From a checkpoint of a small transformer trained on Wikipedia: 3 heads of 128 (1 for keys and values).
Each number is 50 + 10 x the weight over its row's rms, rounded and kept within 0 to 99. Layers, rows and columns count from 0. The size before them is the row's rms in percent of the matrix's.

# layer 4 MLP up, 1024x256, rms 0.073, rows 160-214, columns 128-255
102:57 53 33 46 51 63 39 61 34 60 66 45 37 61 61 46 64 38 45 38 57 61 63 73 43 59 56 51 63 38 39 40 41 56 48 37 50 54 54 46 43 50 54 65 59 54 57 48 60 53 36 38 51 36 37 39 65 42 48 51 23 43 72 55 52 58 52 57 27 56 49 61 61 51 33 42 57 56 50 47 61 59 62 66 65 53 41 58 67 41 35 74 33 52 43 59 52 51 44 47 44 49 47 54 61 53 64 56 59 39 54 64 61 59 56 40 51 60 31 45 44 72 43 60 66 69 61 46
100:47 59 65 39 60 35 58 57 41 49 52 49 59 60 57 41 35 52 65 44 52 40 42 34 51 56 55 42 33 48 42 33 47 56 46 50 48 52 44 42 55 45 62 42 57 43 25 50 52 41 57 47 47 43 56 54 51 34 36 56 62 32 45 63 51 40 31 43 48 45 26 36 60 55 42 42 27 56 46 68 57 61 49 53 76 47 48 52 45 38 70 65 67 37 52 57 43 70 49 31 41 39 53 47 45 59 56 51 47 45 53 67 47 49 43 57 55 48 65 61 65 52 43 60 55 34 47 56
095:46 51 61 42 61 54 55 44 51 42 42 50 40 44 47 51 51 35 53 67 46 36 44 21 59 28 51 38 58 40 57 47 55 40 56 35 51 53 48 79 53 43 37 59 39 55 38 54 44 54 61 62 41 28 52 55 45 65 62 47 37 48 45 45 62 54 33 54 44 59 36 39 71 43 47 67 64 56 52 39 47 60 71 63 56 59 53 47 52 67 46 52 50 48 53 52 43 50 42 42 50 48 57 53 57 42 44 55 56 44 42 65 53 54 42 60 66 53 72 82 56 43 50 57 62 54 59 58
101:51 67 42 38 47 71 64 40 84 45 50 36 38 70 70 61 52 54 60 48 62 58 33 66 67 44 48 46 53 41 46 52 54 52 52 57 25 60 50 49 45 53 55 60 54 52 40 64 38 51 48 40 38 37 51 50 59 38 47 58 57 58 33 56 62 60 63 55 46 47 33 58 61 59 52 39 44 73 50 39 58 51 49 32 59 37 46 51 50 57 54 75 43 52 43 52 52 61 58 36 52 51 49 59 45 63 50 43 64 44 36 55 58 56 58 63 50 50 41 63 42 49 35 49 44 54 49 68
093:57 49 48 38 48 39 40 33 35 55 39 57 34 48 42 26 52 32 65 51 53 47 60 55 49 42 52 69 52 51 41 57 29 60 44 62 43 57 44 56 29 50 32 52 45 41 65 61 58 50 52 40 47 46 60 39 65 60 41 55 43 47 58 26 76 35 42 52 65 43 53 52 55 57 53 50 43 46 60 60 59 44 40 59 35 56 33 35 46 51 54 44 46 49 42 67 41 50 60 58 46 61 61 58 61 47 55 58 57 45 42 52 55 43 66 51 42 80 42 55 61 61 44 30 47 49 45 43
099:49 61 39 53 45 62 52 38 42 56 57 56 41 49 47 46 54 63 54 46 59 48 52 40 45 44 55 45 39 49 27 48 46 42 41 41 39 55 29 47 51 42 64 36 54 52 47 48 42 60 57 44 62 47 46 64 52 49 58 46 37 39 46 56 40 59 61 51 39 45 45 39 55 53 42 47 45 41 61 57 56 50 52 54 54 31 65 38 59 41 60 65 57 35 45 71 30 43 41 49 48 50 39 30 41 63 42 58 34 48 68 57 50 51 68 50 66 45 45 55 76 54 48 47 41 40 54 46
096:48 51 51 54 50 42 39 48 41 41 67 51 58 58 28 59 49 58 52 57 46 49 32 47 47 44 35 56 53 36 50 49 48 58 43 39 50 53 42 39 38 42 54 55 47 47 48 69 19 43 51 44 57 39 43 33 53 55 62 51 32 51 51 64 35 45 47 66 45 40 55 57 38 49 44 47 46 78 43 56 49 51 54 66 33 42 65 50 37 45 45 63 43 61 60 49 55 61 46 48 64 44 40 62 64 54 55 43 70 37 75 52 36 56 37 46 46 48 49 61 49 66 58 49 48 39 34 59
093:55 56 60 49 48 48 71 52 35 53 49 54 47 56 58 60 64 65 62 44 54 44 43 56 51 50 59 44 56 47 43 36 45 55 48 60 49 47 54 37 71 41 55 54 35 69 39 41 56 42 33 36 57 43 31 46 40 37 43 55 67 31 59 52 50 49 44 46 47 39 43 40 45 43 49 45 43 39 48 63 64 54 25 51 32 40 43 39 72 48 43 53 44 60 46 38 50 38 64 61 62 38 50 52 50 54 54 61 55 49 51 63 50 38 41 60 55 59 41 53 37 43 47 46 60 62 22 34
110:39 56 56 66 63 54 59 47 46 45 59 57 43 64 57 45 58 47 39 53 48 51 43 48 73 35 71 75 55 41 38 50 49 39 51 51 44 56 37 62 50 36 46 38 52 51 48 52 26 47 42 49 38 30 40 39 62 51 61 59 61 55 48 40 71 48 33 75 40 38 53 50 39 58 45 35 51 45 49 52 62 48 41 43 51 61 40 41 60 70 51 35 58 46 52 56 46 35 40 65 41 54 48 36 66 46 42 61 45 43 55 49 41 57 51 38 30 45 62 44 59 44 54 41 47 49 56 75
093:50 72 56 48 43 51 51 50 48 50 67 58 52 57 40 27 36 41 58 63 53 38 65 45 48 42 48 44 47 61 43 68 47 51 47 41 57 41 49 49 53 43 58 64 56 50 57 37 35 53 42 39 67 42 67 35 61 53 55 58 56 35 45 45 59 34 51 50 59 50 62 55 43 57 40 24 65 66 44 50 54 33 64 43 48 48 59 50 36 42 37 49 44 46 50 47 50 52 48 58 66 39 67 52 38 25 41 59 56 36 50 50 47 62 56 49 51 45 57 53 69 54 42 76 56 54 55 48
101:37 42 47 55 47 63 51 52 42 55 56 75 47 45 68 59 45 35 37 61 50 43 50 60 56 52 38 51 56 49 61 59 36 49 53 55 47 44 47 56 40 52 34 56 43 67 53 64 32 30 43 47 65 45 35 54 53 37 53 65 39 67 29 67 53 49 44 42 59 46 55 44 46 46 24 45 51 50 48 64 30 43 59 50 29 50 62 45 44 66 54 51 49 51 46 46 41 41 60 49 56 56 62 49 69 63 42 50 34 39 58 44 43 49 46 40 52 48 51 66 34 64 48 35 56 52 38 51
096:48 55 57 47 57 40 56 62 61 48 28 46 45 51 41 50 55 31 57 51 73 44 31 50 64 51 34 61 37 67 55 52 51 57 48 52 64 51 46 57 59 49 45 58 57 70 48 65 61 52 47 49 44 40 58 32 44 51 68 54 48 59 45 40 48 51 44 56 40 62 57 40 44 52 43 61 48 70 60 60 45 46 33 67 55 65 46 31 50 40 56 43 40 67 52 43 74 44 46 30 42 49 56 49 58 52 59 46 48 49 42 53 58 33 48 54 64 51 44 45 59 40 66 36 39 55 27 43
107:51 51 47 49 55 63 75 66 47 61 47 33 52 52 51 62 49 54 43 50 70 55 44 47 71 54 40 47 71 36 48 47 67 51 47 40 62 50 54 34 55 33 41 54 33 58 58 58 46 63 50 49 34 48 63 38 66 55 54 55 53 44 48 70 62 49 57 38 40 47 50 42 36 47 39 65 46 57 65 52 56 53 43 36 36 39 59 46 54 40 65 64 62 47 61 44 68 50 47 44 30 56 58 48 62 54 64 47 49 40 72 65 61 38 34 51 57 41 40 50 53 56 42 28 45 42 32 37
088:48 59 38 60 45 44 42 41 49 43 29 59 51 39 57 57 61 42 62 60 43 50 50 31 72 57 63 57 45 62 37 50 60 71 58 51 60 52 35 42 29 47 61 52 56 48 43 47 39 34 37 46 53 41 38 45 78 26 57 66 51 40 34 38 50 47 60 52 57 58 42 28 72 71 52 45 57 43 52 62 52 49 28 71 32 64 46 39 53 46 47 68 53 48 55 44 58 54 37 60 47 40 38 60 42 54 59 50 61 53 57 52 41 49 55 56 47 66 56 50 56 67 53 56 50 57 64 62
098:55 44 43 49 52 41 80 56 50 46 57 63 69 39 37 43 49 65 46 60 59 51 57 65 56 47 55 63 40 51 48 49 53 54 53 43 43 53 51 64 41 46 61 61 54 56 48 47 42 57 55 52 44 42 31 55 57 32 39 54 50 28 41 74 66 57 64 37 51 45 50 51 48 48 40 33 66 52 43 75 66 35 54 28 60 44 52 48 47 47 40 59 46 56 43 50 47 41 51 58 57 45 52 47 47 35 46 53 43 46 63 60 50 49 54 57 55 61 32 44 71 58 45 50 66 54 48 32
092:68 37 57 47 36 41 65 46 49 60 46 56 55 57 44 48 51 52 58 38 44 57 43 50 54 49 43 53 46 45 48 64 44 41 44 50 30 57 49 42 40 50 62 49 32 50 60 56 51 46 48 52 71 41 61 60 58 34 52 65 65 44 56 51 51 33 13 57 54 43 46 70 60 57 46 57 55 42 51 46 43 59 62 51 38 50 60 32 45 42 32 73 63 64 40 45 51 29 47 64 59 61 45 46 51 43 52 66 73 44 59 66 59 51 59 66 62 44 59 59 51 49 48 54 40 46 53 41
104:49 52 48 51 42 54 51 38 57 48 61 66 60 42 52 42 65 48 44 64 51 54 41 40 60 27 59 54 46 44 39 52 51 67 49 54 57 46 58 61 42 51 63 46 54 47 40 58 47 52 33 50 54 50 35 47 59 53 53 54 63 59 50 55 53 46 67 50 44 42 44 50 46 50 43 62 57 67 63 59 56 31 45 37 61 54 63 41 44 33 55 61 46 62 60 50 65 50 45 60 65 43 36 57 56 58 42 55 53 47 49 49 56 48 57 53 53 70 38 64 64 47 52 51 44 56 47 65
103:41 52 63 54 48 53 56 35 48 49 58 48 60 54 59 48 29 46 48 53 51 48 33 58 47 46 70 66 49 50 39 42 41 44 47 49 59 48 38 33 53 43 56 59 52 69 56 56 48 50 58 58 53 52 37 39 43 47 46 67 38 32 45 51 44 49 38 44 56 65 32 47 64 68 45 45 51 49 55 41 54 45 46 42 53 37 67 40 62 37 64 54 69 55 52 74 57 49 48 36 44 44 50 40 47 35 46 66 45 45 46 41 52 59 54 49 50 57 47 69 46 47 45 40 49 42 56 41
105:52 50 48 53 55 43 60 56 51 50 59 49 70 48 58 44 50 40 44 35 64 59 61 62 38 38 53 57 34 43 23 59 44 41 46 54 57 47 57 47 53 60 42 72 57 64 21 50 69 51 51 61 62 44 63 51 46 40 50 55 32 58 53 70 43 72 45 43 34 46 49 52 37 47 43 74 59 49 58 50 53 53 55 48 41 52 58 53 65 44 54 60 36 55 69 53 58 50 50 47 58 55 65 52 55 35 55 67 53 47 44 52 56 43 67 60 79 55 38 49 46 73 51 52 66 60 52 43
106:38 33 33 40 40 53 72 42 62 59 66 42 64 57 50 31 40 39 32 43 64 46 66 50 40 35 43 40 35 53 42 48 61 40 46 54 60 56 46 52 50 64 52 41 73 44 43 46 51 53 52 52 59 53 56 43 55 57 43 57 51 51 82 47 55 48 61 57 61 56 47 58 53 42 48 38 49 58 47 33 60 36 40 36 31 41 51 45 52 48 49 63 54 51 31 57 62 56 49 72 61 48 57 50 56 47 47 52 41 43 41 59 49 47 41 59 46 65 44 55 53 68 49 47 43 47 51 34
101:55 36 32 52 56 49 31 70 35 42 43 58 42 47 57 51 44 60 45 47 59 44 56 48 45 40 33 62 53 43 35 47 58 60 36 56 47 49 60 42 55 40 57 64 62 41 77 50 73 41 40 63 50 52 62 45 71 60 51 60 48 43 43 37 60 40 50 43 57 56 53 52 50 50 48 42 54 53 72 30 60 56 64 68 65 38 61 45 65 33 53 58 31 52 56 62 42 53 49 63 34 57 25 51 63 50 59 50 48 39 51 52 38 49 71 47 52 75 57 57 62 71 55 38 56 37 49 56
098:49 53 31 60 61 63 45 59 35 41 41 47 36 54 56 37 39 51 51 38 55 42 46 34 56 61 50 57 55 20 45 31 35 51 44 31 60 44 55 38 55 36 43 61 68 46 53 37 56 49 56 46 62 51 61 58 54 65 71 53 45 46 37 54 69 48 31 30 59 56 53 65 39 56 30 43 45 60 73 41 67 54 45 61 45 41 44 50 57 60 49 54 51 53 43 47 54 51 43 43 42 51 54 38 52 50 52 65 55 50 63 54 54 38 45 61 34 51 38 54 56 48 40 45 58 43 42 47
101:41 55 42 71 36 48 42 52 58 51 63 32 48 58 58 51 73 41 51 36 43 62 50 54 62 57 39 57 51 45 35 47 53 42 51 51 42 63 34 43 48 34 56 52 53 56 35 67 39 53 52 38 67 43 45 64 61 42 41 61 30 49 59 54 65 49 36 43 49 42 47 58 53 54 35 46 51 38 54 55 56 57 49 48 54 53 67 49 47 51 37 56 57 27 52 45 63 28 60 46 58 35 52 60 58 62 61 46 53 46 57 58 33 51 31 55 59 51 64 59 44 46 34 57 55 40 33 61
103:58 47 65 66 39 41 69 35 54 46 42 52 48 43 53 48 42 51 43 56 44 26 61 52 42 52 37 41 64 46 46 46 42 22 44 65 50 42 55 48 51 42 46 29 65 49 44 61 53 42 58 57 57 42 53 45 53 59 65 56 39 53 48 53 37 48 34 32 68 51 32 30 29 54 35 55 67 55 64 58 43 38 48 48 56 58 46 42 57 49 33 34 44 49 54 37 50 28 51 37 58 70 51 50 33 43 42 56 46 44 54 57 39 27 47 64 59 47 65 58 62 42 47 41 51 45 41 48
103:42 61 30 56 29 44 52 37 57 59 60 43 37 40 67 43 44 53 52 35 48 52 60 51 47 60 34 64 39 51 42 38 70 57 45 39 58 57 50 66 54 52 72 49 47 33 38 54 29 53 30 54 51 48 58 61 55 39 57 72 31 50 53 49 67 56 32 61 43 54 54 49 51 52 32 62 57 55 56 46 68 55 59 58 47 42 40 40 44 52 41 67 43 55 59 62 56 45 44 66 80 59 56 38 50 57 53 36 60 43 54 50 53 55 53 45 60 58 39 65 67 34 37 46 45 52 52 55
100:59 59 55 56 36 66 51 42 53 37 48 47 53 38 53 58 70 33 50 42 47 44 49 44 52 45 57 51 56 45 44 43 53 69 58 45 35 59 40 50 29 40 52 43 60 41 42 50 66 57 43 51 51 27 47 50 62 30 44 62 64 28 53 50 44 46 55 52 63 52 63 46 39 48 30 50 61 46 41 51 55 68 56 48 45 49 32 41 67 34 59 54 54 53 64 39 64 50 44 42 24 51 69 47 44 53 46 59 60 45 46 43 40 39 58 43 57 47 33 60 57 69 53 34 56 48 61 56
105:67 51 60 67 53 51 58 60 59 55 31 49 55 54 46 50 53 42 42 41 46 39 65 54 41 52 43 50 39 52 42 56 56 55 59 50 54 49 38 31 25 50 63 47 53 48 67 60 65 57 31 41 71 31 43 44 52 55 53 44 67 39 46 57 74 57 56 57 47 47 50 57 41 46 52 49 48 59 42 34 63 52 61 54 46 32 45 52 32 38 42 44 57 34 42 59 37 25 50 50 64 48 49 45 25 53 57 61 39 45 46 42 55 46 62 30 38 51 58 64 58 63 40 60 42 42 55 37
109:46 38 51 53 39 48 36 55 58 37 47 60 54 53 36 34 58 44 57 61 56 35 62 36 47 35 47 43 50 35 59 55 50 58 55 61 40 66 35 66 53 36 61 47 55 48 32 47 49 61 30 49 66 36 33 35 47 42 51 41 39 41 67 50 60 48 42 41 46 50 50 69 43 58 37 52 49 36 58 55 46 36 47 49 54 35 47 45 55 48 40 46 36 53 45 48 52 42 40 64 69 51 74 54 60 68 49 59 52 47 49 49 43 56 50 39 62 56 53 43 52 51 45 67 48 61 58 56
087:39 36 54 50 28 59 69 56 55 51 52 54 36 56 62 49 34 48 41 52 50 60 45 53 55 56 55 65 79 41 67 53 44 53 43 58 69 57 55 46 60 52 60 66 45 54 42 54 47 50 43 32 65 41 55 43 28 37 63 66 38 41 36 58 61 68 43 64 42 44 67 48 54 61 49 53 52 34 46 35 46 65 43 49 52 60 34 47 57 30 53 40 60 46 45 73 59 62 43 65 53 53 50 50 40 58 52 54 75 55 48 56 48 48 72 50 39 60 39 57 59 48 57 29 46 51 55 59
096:62 52 42 35 58 61 54 40 52 45 35 60 36 56 51 56 51 51 46 64 69 52 47 58 50 54 45 73 62 43 62 48 40 28 56 60 61 53 50 32 41 42 53 60 49 43 49 48 60 40 54 47 48 53 59 37 47 49 55 37 52 40 45 55 46 60 47 64 54 51 74 63 42 47 46 50 58 54 54 54 51 44 40 59 58 51 39 42 39 42 60 47 43 62 61 50 52 38 66 48 51 66 71 56 39 58 49 75 46 50 37 44 45 58 58 54 57 72 49 46 38 48 37 34 34 48 53 47
097:48 37 60 37 37 26 56 49 44 35 33 43 40 57 60 65 55 44 53 42 55 45 65 46 52 49 42 49 44 50 56 70 52 64 56 41 57 64 55 52 65 47 62 58 54 44 48 46 53 49 40 33 63 32 55 35 71 52 51 51 42 58 50 63 35 64 55 53 60 54 45 46 40 51 48 49 55 56 52 58 30 43 52 63 51 33 46 37 49 45 49 46 46 41 35 65 40 48 47 50 44 51 48 58 34 57 45 52 55 42 55 51 48 38 39 37 64 71 32 63 64 41 53 49 55 29 47 54
105:46 55 45 53 36 46 60 43 67 61 44 58 39 56 60 49 49 43 41 19 60 45 48 43 44 44 48 60 38 46 57 60 50 52 59 50 39 68 55 46 43 33 49 38 52 47 58 48 63 63 42 71 80 43 44 50 78 54 48 64 56 66 41 49 54 26 59 58 45 51 50 55 54 50 47 48 52 72 62 47 42 36 48 46 47 27 58 59 57 44 40 59 56 52 40 55 29 51 58 54 55 49 59 28 54 53 70 45 53 44 61 61 55 60 50 37 54 62 43 60 60 52 41 42 46 53 41 31
100:66 57 36 59 58 50 46 45 53 53 39 41 40 53 38 57 45 50 53 53 58 35 46 77 52 54 50 51 45 49 51 59 70 64 65 40 55 34 50 63 38 50 62 48 52 51 64 67 37 48 41 58 52 50 70 48 46 33 47 71 56 26 41 51 45 36 42 51 49 72 26 47 58 43 49 46 55 60 50 38 41 65 50 55 28 51 54 51 53 35 59 50 45 63 63 57 44 61 50 47 66 53 56 47 54 53 48 50 53 41 70 48 53 39 69 39 65 66 48 55 59 55 50 64 42 58 46 52
105:43 60 58 49 65 49 72 31 47 50 48 51 69 48 54 48 59 48 55 59 50 38 49 31 47 47 37 59 40 48 63 25 63 46 53 49 67 48 36 59 55 49 45 26 50 62 44 64 67 72 40 58 46 50 44 51 51 61 59 51 57 39 58 54 38 48 62 52 62 45 48 39 45 57 38 52 75 38 57 53 38 48 60 50 38 47 38 40 40 66 44 44 49 38 51 57 58 52 54 37 69 44 53 56 56 38 64 65 66 26 67 39 62 48 56 50 62 66 49 50 49 43 46 42 38 49 30 34
104:35 33 57 62 56 49 56 54 49 47 53 77 39 47 57 49 47 51 66 44 52 59 43 67 46 41 59 42 44 35 63 56 42 57 45 29 47 62 56 41 54 44 52 54 56 63 64 71 48 54 39 28 43 44 42 59 50 49 46 61 39 48 50 57 48 57 72 59 54 35 54 66 48 57 46 39 50 69 43 55 34 20 47 55 68 43 57 56 46 48 38 63 59 48 41 59 49 40 58 42 58 51 61 43 36 56 27 47 26 40 28 60 45 64 46 38 50 53 44 58 53 57 43 42 46 39 30 55
104:57 59 38 43 56 57 44 42 49 50 56 66 51 57 58 44 54 50 35 42 53 47 62 32 41 39 56 60 45 38 28 53 53 50 51 19 55 57 53 44 55 43 74 52 61 30 63 47 39 65 43 40 45 53 38 58 58 42 46 58 69 58 32 55 32 44 41 75 42 49 46 56 60 69 38 40 51 43 64 54 60 52 47 58 57 25 49 41 43 50 47 49 53 44 53 42 48 42 51 47 38 58 44 57 38 61 34 50 35 48 61 50 60 50 40 31 36 51 29 62 53 53 48 28 59 55 46 52
107:30 53 38 46 55 52 46 56 53 58 58 51 49 60 60 48 58 45 55 56 50 54 62 51 46 43 51 49 37 52 39 39 57 63 31 56 42 51 46 69 52 43 60 43 36 58 34 45 54 45 31 47 54 44 41 65 64 42 50 40 63 47 52 47 50 34 58 48 28 29 44 38 68 57 46 45 57 53 54 40 27 38 55 51 54 37 56 50 61 46 27 46 33 76 65 47 33 44 45 60 52 52 45 52 53 64 38 43 41 43 56 54 62 50 58 55 52 61 53 51 52 40 48 48 52 49 44 53
105:48 39 58 56 37 73 56 36 52 68 38 60 60 63 42 37 37 35 59 43 49 65 53 56 52 39 56 66 44 47 30 39 50 56 53 36 47 56 61 51 41 50 61 63 66 48 49 65 50 44 45 56 50 48 55 39 50 54 36 69 41 27 42 62 68 68 59 55 62 52 62 31 41 56 46 49 39 49 53 44 42 56 36 40 60 59 41 51 31 64 58 75 61 59 70 37 55 38 40 46 72 50 50 50 37 51 36 70 46 49 44 66 60 52 45 45 58 60 50 57 55 55 40 46 51 46 40 48
092:64 57 55 59 62 40 58 64 56 50 40 45 50 51 44 50 27 65 56 44 43 49 64 79 48 54 60 48 31 40 43 38 57 53 27 46 37 45 32 47 39 50 37 52 46 53 48 41 53 40 33 57 55 53 50 59 42 49 58 57 57 47 64 42 57 63 51 46 59 50 44 54 53 63 31 52 58 52 62 44 42 36 59 53 57 65 51 41 53 54 46 61 33 61 59 44 40 37 51 46 65 57 75 39 43 38 49 49 67 42 55 41 63 42 39 44 55 43 42 48 41 44 36 62 55 41 39 63
099:49 60 63 37 65 37 53 51 43 46 46 64 58 46 62 51 45 46 64 49 65 37 37 66 33 52 55 54 61 48 39 50 46 34 51 62 49 47 51 48 50 39 63 67 26 69 38 51 47 41 48 57 59 54 49 49 39 48 56 65 55 45 52 63 46 42 39 34 42 59 55 63 47 53 54 45 47 65 52 50 54 53 39 48 65 63 58 50 35 60 48 59 45 36 61 40 41 48 52 60 44 65 61 55 26 43 51 57 38 49 34 56 61 43 35 41 39 60 57 61 61 40 51 65 35 54 52 52
097:66 46 44 57 44 47 63 30 40 58 51 57 52 41 32 64 66 36 63 62 45 48 51 64 45 45 43 53 55 35 48 56 57 38 27 45 45 48 31 37 38 38 49 63 41 54 44 40 45 39 54 51 54 30 41 45 49 51 64 61 57 39 58 49 45 54 62 41 55 37 43 44 44 50 51 41 63 57 64 34 53 42 43 37 62 37 51 42 51 48 26 43 52 52 52 35 31 54 65 61 58 44 65 53 45 66 42 56 54 43 43 46 43 55 47 73 50 60 53 59 54 54 31 60 64 46 37 48
091:45 57 41 51 43 49 44 58 58 51 58 52 44 54 52 38 47 43 35 45 62 58 47 48 48 36 53 49 63 44 57 53 60 47 40 43 54 47 32 53 60 44 54 44 52 40 69 58 52 30 43 46 52 52 36 46 44 52 72 56 47 26 43 54 62 58 55 41 39 39 39 58 49 72 55 67 53 52 47 35 36 61 47 40 40 65 60 49 64 50 46 53 67 45 71 55 63 45 26 29 47 40 50 41 41 72 50 49 45 52 50 54 42 72 41 60 53 41 44 51 53 50 57 57 59 71 42 61
096:59 55 50 39 47 46 50 55 43 49 51 38 43 54 57 49 53 46 57 63 55 58 49 44 57 61 55 44 42 58 55 43 57 47 51 72 49 36 44 42 62 28 62 53 56 55 56 65 30 56 48 47 67 50 34 40 45 44 35 52 41 38 58 27 40 53 49 34 40 41 50 48 57 58 45 44 69 45 60 66 48 27 44 58 65 51 39 51 32 66 52 50 51 56 57 61 58 39 62 56 51 49 58 45 37 56 54 55 74 44 43 56 57 37 64 49 56 41 45 55 68 48 54 43 52 51 37 60
097:46 45 67 70 52 51 40 58 36 45 61 55 50 54 40 38 60 42 56 64 67 48 51 44 57 23 31 52 38 43 33 48 40 44 45 63 37 41 50 48 43 51 51 63 53 39 42 48 36 68 45 60 45 33 39 69 51 48 38 48 47 52 40 53 60 46 55 44 43 79 43 35 58 52 39 53 50 57 41 56 50 52 42 36 59 45 42 57 57 60 83 61 47 54 61 53 51 44 45 53 52 53 37 32 62 41 64 46 34 44 76 49 55 34 54 50 50 62 58 55 48 62 51 52 59 43 43 49
081:54 34 54 69 19 53 56 61 56 56 62 52 42 26 41 57 47 48 45 60 58 55 63 73 55 48 49 60 51 51 26 33 53 37 66 57 49 46 34 50 61 41 53 56 61 41 59 54 36 52 47 51 61 45 49 51 65 43 47 41 56 20 56 37 64 54 39 50 50 66 38 28 44 40 39 52 53 44 50 49 40 38 54 33 46 74 53 45 48 44 28 35 41 32 44 50 57 51 52 62 46 44 46 56 47 62 53 50 32 48 56 49 54 66 48 45 44 59 51 61 51 48 53 48 54 52 50 51
100:33 45 49 50 50 38 57 39 49 53 40 55 60 33 65 61 45 44 58 54 64 46 56 51 60 44 65 66 47 45 53 43 38 46 50 65 70 60 29 38 60 45 58 44 54 49 37 53 48 53 52 64 74 33 46 60 79 39 68 56 55 42 47 41 77 57 53 50 68 59 41 38 54 55 58 52 58 42 42 47 64 48 61 36 62 43 45 55 45 59 36 58 65 62 73 60 43 34 54 58 71 43 57 44 38 50 55 57 38 49 49 41 54 53 43 50 53 48 42 70 39 49 52 42 40 42 47 48
093:57 52 42 42 43 24 73 47 45 47 45 53 37 51 50 59 56 44 41 45 53 45 42 36 46 31 41 52 39 56 50 47 36 43 52 51 46 60 19 70 44 46 52 47 47 60 64 41 51 56 64 67 26 41 48 54 46 66 34 58 46 52 45 62 44 38 38 25 54 57 34 47 56 53 42 38 67 48 55 56 57 33 53 50 60 45 36 47 46 57 45 42 54 48 50 35 62 57 53 61 61 65 73 58 34 58 59 41 41 50 52 59 50 42 47 30 50 48 54 52 66 44 41 49 54 48 37 42
091:36 48 61 50 53 45 53 46 49 51 38 54 60 61 53 57 59 38 42 42 66 49 79 36 51 49 44 61 47 55 43 30 57 38 47 37 39 46 59 52 57 41 43 50 44 42 49 48 56 49 55 54 58 45 45 45 42 67 46 55 48 42 51 36 38 42 40 39 56 27 33 37 30 56 58 49 45 59 43 40 45 35 56 46 65 41 50 43 53 31 59 40 54 71 48 50 57 46 57 46 43 42 46 52 46 45 57 43 61 49 27 45 42 42 36 41 45 56 42 53 59 68 54 36 30 46 49 57
100:68 69 35 67 52 60 33 37 56 60 53 58 47 49 54 45 61 36 39 46 55 52 57 36 34 59 67 59 40 57 37 56 51 63 62 33 46 58 42 50 39 46 61 47 61 54 54 35 58 62 40 63 47 47 51 48 50 45 71 49 60 45 38 49 59 58 52 64 48 53 60 61 54 57 54 60 38 67 54 42 42 47 53 47 46 69 51 46 58 44 30 57 33 46 48 60 58 56 45 55 65 60 43 56 54 40 43 56 27 48 44 45 54 43 55 43 37 57 47 55 52 47 51 57 38 58 53 52
103:38 49 63 55 49 65 55 48 47 41 41 46 51 46 78 41 41 65 41 38 64 63 46 48 44 64 65 34 49 27 53 60 59 52 62 26 50 55 40 40 55 26 61 56 50 54 48 55 50 45 42 48 51 49 57 51 76 45 59 50 58 63 49 38 39 59 34 53 42 66 42 44 54 52 49 39 51 56 46 51 59 60 38 44 58 68 70 45 57 46 33 43 44 52 68 47 48 56 65 43 51 48 51 47 59 52 65 63 44 42 47 52 73 55 63 41 53 60 62 43 45 39 48 37 56 54 43 34
104:51 66 31 55 57 49 53 62 61 58 49 53 37 60 68 51 42 50 59 56 51 49 46 58 73 52 53 69 44 47 64 51 45 51 46 41 62 49 53 56 54 51 26 53 39 51 37 35 42 50 55 54 42 42 46 40 50 53 45 49 48 38 32 48 65 55 54 43 43 56 57 56 71 58 45 49 51 45 51 34 38 40 56 61 66 45 50 37 52 50 60 47 48 68 49 53 59 56 63 34 52 56 54 48 63 28 41 68 37 42 41 46 54 66 60 27 49 54 35 51 71 56 58 48 57 74 46 62
092:64 65 44 43 47 68 56 60 51 66 51 40 35 33 50 65 42 40 50 63 53 49 78 42 51 39 49 55 43 40 38 44 49 71 48 53 64 33 40 48 39 40 31 63 52 44 65 60 59 57 53 50 49 53 42 57 63 60 42 47 58 45 38 60 62 40 42 63 50 43 31 43 66 64 45 47 28 47 55 48 39 26 64 66 52 43 56 43 33 43 63 51 52 39 45 63 59 61 44 65 52 42 61 46 37 43 46 31 40 50 47 60 54 50 58 64 47 41 58 37 49 69 46 58 60 39 45 29
090:67 52 39 60 54 47 52 49 63 57 40 46 68 60 55 60 74 41 55 47 49 47 46 53 44 62 60 40 50 22 51 53 49 50 59 51 60 41 52 59 54 52 50 47 56 42 55 54 38 65 44 48 58 51 40 52 57 53 45 80 44 61 52 61 43 33 59 55 59 44 45 37 50 52 52 32 41 67 54 63 51 50 65 45 44 52 54 25 57 47 57 48 56 58 58 46 60 49 41 59 69 46 36 48 65 56 45 57 53 38 38 56 45 34 52 37 55 56 63 51 38 47 35 47 38 30 46 44
095:57 62 71 62 29 54 44 42 65 50 56 38 41 48 46 46 38 41 64 56 86 57 55 63 45 33 54 57 62 42 40 58 49 70 47 39 43 47 41 53 52 50 55 54 38 47 56 67 61 33 53 33 50 47 70 65 48 67 50 48 60 44 47 47 49 64 33 62 38 65 70 42 58 57 44 53 38 59 63 57 59 60 37 54 49 56 63 57 47 39 76 42 24 41 48 55 49 75 47 49 50 60 33 51 58 52 73 55 65 48 58 41 71 74 59 44 60 63 59 59 72 49 46 56 53 55 37 53
098:50 60 31 39 55 45 49 51 53 58 42 60 48 40 55 44 57 41 55 51 55 39 60 50 41 47 41 46 34 58 49 45 39 53 41 55 41 47 44 47 44 55 31 51 58 46 49 60 53 49 56 61 68 42 59 32 34 48 53 69 59 47 56 53 56 45 58 37 57 43 51 47 39 55 51 52 43 68 50 57 53 43 40 56 50 63 60 25 53 31 49 41 45 56 54 63 54 51 58 39 59 33 50 51 51 39 51 54 60 47 54 64 43 64 48 54 42 57 60 48 49 66 49 70 36 45 44 46